Weights of a small GPT-style language model, trained from scratch on English Wikipedia: 4639 steps.
Each number is 128 + 24 x the weight over its row's rms, rounded and kept within 0 to 255. Layers, rows and columns count from 0. Numbers have three digits each. The size before them is the row's rms in percent of the matrix's.

# up: layer 4 MLP up, 512x96, rms 0.164, rows 477-511, columns 48-95
# down: layer 4 MLP down (transposed), 512x96, rms 0.137, rows 477-511, columns 48-95
# gate: layer 4 MLP gate, 512x96, rms 0.177, rows 478-511, columns 48-95
up477 104:099142114119130131092133083138125117165158122136119096118172097104133131129170149162095113146093127104105095090117101126120122167130083134159125
down477 110:134097135131170125122115144168105076130121108134121130152138078126139143142176119100150117110138123114151091132142155149107165091164121122112143
gate478 101:159146129147172104178147163105135107138129129133161128100162086113147120136120147102091110107099103156109163166117154099097143124162122176118110
up478 099:112140097146114142094125141162145155098115093115140098141137111124062109088132150140141118168130154118123135114148115120122104158104125128104121
down478 099:125115109147156125126131124121128154108143142135097154102174120133083082160110128096157101121091119124120092155107097095135113120165112200092129
gate479 095:111115178103093146156096135121120087107156117144097092128117099078106089137148139157128083167155170096111166098113124139110130100135087132119104
up479 093:118077064172187133109133130135156144128114123105140121143107135186094160143112116094129143158116114146158107131120159120119139103110122163170131
down479 099:118127117152146143118127108157119151108152077101156142102132170155116119144133118115070111118118145105135134107162148115123142121118158133093126
gate480 102:104146080133098112162119095118149126134104130135181104120126130161131098140144150133138145137102148152161112155140119148134108133112093171114155
up480 098:138142102116088096107104114134133131172137131088165183118138166167126113121148105174174120119106122095131130135132153151110115141144172136158111
down480 096:136138108178117113140074091127069168136130144121129094131116124149160132160127065121108130162123075150109148134103104151085139110137093161145127
gate481 108:121151142146143116107156136155132104120123119107124160124147096099116141170106161091076089129114115138154143137096095087134137141158110123119108
up481 104:112150118115109124127139166130100097127097123129100122111124121085129140099141121083172129117079135085163111112146124127101128123138105133094091
down481 106:094135130107158126102107100153101134138121116111101181085156124136114097109147138109108133162134160169128183113116127111106099120171112150115089
gate482 101:126165120153110136109104119136136161137186106148095146132170105120148084156093107188109131158145145104105118164112160152107164117105128134152147
up482 113:108093125118112072146083130123087139139166100110135109133153124065123105144162119099137119111153155115132152104150150140122101138100118087121123
down482 109:126141137138092145170126109176096107121114141155175172127167165136085107137194129139128090112129151102108120152124121135130135134103106124106127
gate483 137:141086113134102093130069138109133133128126079147147119101181165145143091107094132114124099131160130186134111132161089112143124119108110129108130
up483 098:123123074098138128103136119129153123136147127110118144139098128129139165091105110155165142154092143099118101163139125100118131112174139118130121
down483 106:109136129139112169127117109124137191123148115147080117136138120174120119156103151170141127127119174148116098109133108169105117112118160153101149
gate484 100:103169137161119108101124141118090121145185124105094131125149130140101151116125099146113122173134116133120167153126146130120137131184139123108151
up484 097:113145133106133166146126107105120128082118095128144121102100121136151112150071113132176112127166141168132129162136121125136144134128114152096118
down484 092:117145140124138093129105094131113112114124137148127121149200171150150131140145124126140093123135140145111123195131119138105139086153145111139103
gate485 086:112118120121136122111092121115082101151092143166147086085127119130148131159092128135136129125168106141116113097095129132171123077146130152098158
up485 090:157090125170116095118154144128125112110150143068120149150102113107106137156080162099129118108095087138132127126125138137113107084101112087140160
down485 096:124118105152114119118137132102195137116131153072105112119121109129154113108150138121093088118132143143142140094155105138087109149136127081115117
gate486 091:167117147116140140093171102100101184156085119124120124132138090113158118125129118091136131135070123130103127127143180158108125117100128153144086
up486 095:133119172131151129148128149127140095167131101144095125113140081100134150099101134112149137105133107129154141119138141140140122127096096143133094
down486 098:129112135134119120107125097173110129123132090155131146123135112166135103134185144143096127169146121167162129107144191138139142149125166116115160
gate487 093:115145130097099116122165102136151109160150136104113113179123143113098136145148097101077133128111107094112102099139073119120121141149148153108117
up487 092:141139114085137111167123136134105131146104090109174139170159144118112100098158103150132118112127127136142170116181119099128101080126134134153126
down487 094:108148094138149089081151157128136098111135140104158132149162115124107134144146114108096123111118112142142106115127139165083112129100137113130145
gate488 098:163126116152126093152129156088136109143121121149144142097101110103129134163169169126117134145133120102138120111142104127155109110092108153144180
up488 115:115149085126095094154108152127139117145113135133102125162127077086120132119100155111092130073122165144183130141140167134163112119115178115138116
down488 105:121114131131134149136142109122156090114092122080127120109166114140126151105116114131163150081112122134133129162172125085162148118141114116155093
gate489 095:108109120095102148089105068163124081135142082108159127119113154149112121113089119128117129137129140102171150119159088127133142133149137099156115
up489 091:103107148134159106131147088127115103107130121160114061131120144176122109129159108143116151130076155122153084133165106136112135145159110142162139
down489 097:101161139140120160131160113163132142146151137172109116160119157109161134141134112124136136154133121105096143085122129098089138075142080084170114
gate490 096:135139124097145148151138072100113139126119092144130112128128126118141111119143161075172153151133133153134141138125115160132113100149159153153115
up490 094:132162118114152119162144092123101152150062112129158124108133120140135093116104163130153142122170111119173119153152132111105098093108148151110116
down490 097:121112119168144125102138162125099124131112152107108123171117133101143116148160158146091122174124104147150123137143095098083151129136141100139151
gate491 098:126097082157148131121179114159148138119161157139159096184150138150125140150121152101126109113128151141133148154153148170112136135099098170140153
up491 097:089174166107108127102149111140119068140134134113154087127105134133123111104115162138131135116152134148141091135108080063110125137137122129090121
down491 102:099083133143156168102160132133129078165136094121118185116147131131107121130147094093085146133163138129173129125078142084133109138142105134113108
gate492 091:157140161112130129116114138134139080155119154108126150154146129128117073113124157098115160115119096143137116088143147148113155141146099128162171
up492 097:116151155112123164119085142116093089121151130152135168118131129119118083116142147142138078135153160094147121115132105136120141125142117135142142
down492 099:151144128092145119142140133134154142187141077138107100137132129151208071139142146106165140162149104143136154109169097153153145093115138148173133
gate493 088:131142106184125116122173102108081118163114173116105130126152133134104130112142110157085128130162137102145120125074148114146142129112138099154126
up493 089:125130124095125117159114157087129116164113129126113094124143126104115184117122117090144100136145083186166137111132154107097158155095121113075144
down493 093:129087139157111165114062121135103146156126125127131124162159139119190106156121128118127187111129144126094145116126132128085110081090115168134064
gate494 102:140107159176122125153094107152111121145169096088112124125115112127117144121121112114137115151122138100096171133124104188135121190123129134130112
up494 093:138084148178108110142148138132149180093152116110127073170115161130140120130123136139145095141175150128138147154121141130105093139130130113140145
down494 092:142147157073161144070105114107092119114133135144150119139172115128127106107116148141097170155128099144114139200107138114167138131147149135144116
gate495 101:125135146122115185143140101144106108112137121116131092147136095125092132155108125117110132126111167126168119123120167143133158076139128124178152
up495 108:139124119102145082159099141136124105088181146142124180098146119120144138121148103140112174104085125142112137133141117139145112199127142107116095
down495 102:164132086116135151137108101123113114136135107160144104123147109113099060147132161124128143133102143126158149118142154120114151083128112122127143
gate496 106:106143128104150093167133124069103099168114109106117120154128108158137154106118095150110168145181110137083119092090098158140132112078122100108170
up496 113:129138109105139151155158103138090118169128098149132147162153125099134097141124102087153135146163115138142123130123126155082124104096156128141173
down496 102:125129112095115158115161120143143082156122108161138132151125145133148126099142149126133147140134094166106143180103159124109118082102161122137211
gate497 086:073138128150127100097138124126140136141113148164109069139102159144140090136184154151156164090091114137131150170139161092143124124132133169128093
up497 101:148127125132105149137143096087148153144114104130130109140117164129135173131142149099176161148160089163167152141131168134152188129137126124123127
down497 105:087123127113117136109140157128142119139143152126133090161130155128127114129103129145163129106096088156138120138114146081125108092103122133143078
gate498 104:117138149144089117128111137127107122184143135094111136147133145174122150175155127113143086125113127116148126132158111159093163100133123122129158
up498 102:136070126109117134123129157157187106138174115153121128125115140180142151105154125110147148119122102157117096174132126125090139144092126161129124
down498 102:116133093158143108082121114164120155123099140135103147160141156118137119116154199168103145175082113115123121145128138144126115130066134107093134
gate499 099:113159111107120120165160121124099133117112130061076124127081153127088128171141131155111137100105123138095136134108094110120142146117081142100094
up499 105:101122146173136106154143114126143132178127126160165106108103139116096098110160149132103147109147114118155141156161175129115138117107148126181126
down499 104:096092136163150078125191130121137142144154111122174096089148145175093099118108126113146143126134119115177162117102125133082140157076108108174144
gate500 095:126121099154101145132085127088118155160121128094113117158158150116118118142140081130142074130128140096142131127123147144126142117138118152086164
up500 099:115114134146131093100116120163138151152088123149112078151155089106096115185101121142092137151159170106126131102116111131141099138106097122095145
down500 101:127120099142158148130147108122144077167119130119148104091123130117120119124131181134134179154126176113140112075111128112104108153149079143127153
gate501 108:141147146110140134157119167085157134127154151104120146150134150095105135129128171090148105125088113143087177141072113138120124151108083107133131
up501 095:123108113129126128110114115169148092145172114155117134135095106146126175123122110141105124152173139097180158124117112112167141137157118114117138
down501 095:098114160108139164122113116172123143173143114124107098132145137100138139115172150122161134155100120128061116146112128153114146120049117140057124
gate502 106:136130132104104133110154139084081123143116135124111077095111188115188102100131137123133101153120133124140088153104148082096130183128132098117142
up502 104:149168102110123085138105114113124176145132131144128120099092148124142111154129117138164113125087166147169134088149154156099120129112126106120122
down502 104:098193124130131118142067133115131121122141140125162145110120119131113146160169099116150143106131146136154113141157140121115121128146165122080115
gate503 096:109087141071115136125133142080128162100127134108117124116143140154106127148123133131119119129159112133125143089168121146090131129147091104167119
up503 107:106126157108117118098145146142158101141147161125128137144111147087071159114144142109126091128146096112151113109110135160101138140170120137124082
down503 104:116111127148105090148138147111092141154098150126146164111089121105169140086185133095148110179150144149142108154142166147096144134158103120132136
gate504 097:112100123128150162169136125139074128106146162129130116160184161102139126110095135113122194091172152097102130128100123065137117144149153132132108
up504 102:159113152124157132164134136095103124146155076133144122134172164120096117145145147145110152077103150160083110120131121134092105135160144110119124
down504 099:144135128106113114136114154106076149133127136134128110110064156119111082136116122098131093136086056133117161136125138133098118157138102123130121
gate505 099:143115173145062142122099130165118124116088081157146171128121126145152143149111110135086111147125080151148110175085112178127126132097159146113144
up505 097:143124092109120136147138148114113146105126136152154133125139124083092108085112103135132143167122099122092132125164125125130121130164142108163114
down505 098:122078160107091115145112140170093116142105130122072103104130121137167115130138158104102135171132096156123109146077120121108095139087122109102105
gate506 106:143071087120162147123106118141155141114165103121102130134186112111202123151083072146126126124065135146118116122093098125107155138157118140083115
up506 094:145134105113172132144124137128124131116132125080118125114170151153153115177114118112111138096120112140137087087131100122139130131147096147168144
down506 098:121132164117144143116133124128120091126200128079105145133118110124155137175123117095110098121135105114178094100174105164111135108127122131131113
gate507 115:115074144097121123162129114137120153103116154101132126094142096108068147170163152116092126131137160134122119135114152096141139148060109105092128
up507 111:111120113121111118156103159162090101132130119129168143126122151097146126140144146157147145095100110129159136118159137135100132116136114066156118
down507 110:125178139087114102177101147100123121113132130118164126142104122120109149114125134138124156138118088149134125125117138137092116124164095099153139
gate508 104:138139111156132135132134135189083153088144095110106114150142125089145108096119119086113115131139140105159133190161097124142142132120148133115089
up508 102:126136142113130148136081133076143118114122124176084135146130136163082129093111136169109148143129122145129132122110111086148127163155097132099145
down508 095:105117137091120153131091132132164110142152128179098138146169107127098145124068177132140120129164093106113150146145139109144144188157113140132151
gate509 099:098090139101085085089133104152141115136114122123123126098127100151147147106140130170163138122103140125130083095090145105085138172133124106146106
up509 101:124104103146110095108105100152134176129098130121110155111136148139130146124080150137098148122111111136150113120130121126147167111088126112104119
down509 096:100104150084129080141134160145121078109167138134102129149139112081150139136188154122141130096129141161136136134109128110138128099138154138177131
gate510 108:108116106097114107145111134133134155114117075141165090105123139091151097110180089110093140125111124115158105084158084109120126167162137137091149
up510 109:154136150126081096131150099155163142148133113146135119123140174079118092097164142087111114133090129162144144094149119151137135096136106113121158
down510 106:144121106124143089113143147102182106159119137068122100140105104066132090146126143157094155148145102145131124163121124124142126168126118144123122
gate511 098:110131076148128139116103113092130115155153122137119098120152114186132123124130106141123117167132118139129163106145124129133129147110110133098087
up511 088:119186082129152131156138152153183137158130133111137105130138108100132167133137147111140156132130112140128123148143141168116134089144115134129162
down511 096:092171110103126104153131108110131087116116096152117124110199102123122148149136134090137137153106133121093119149076165138113108122097170110143122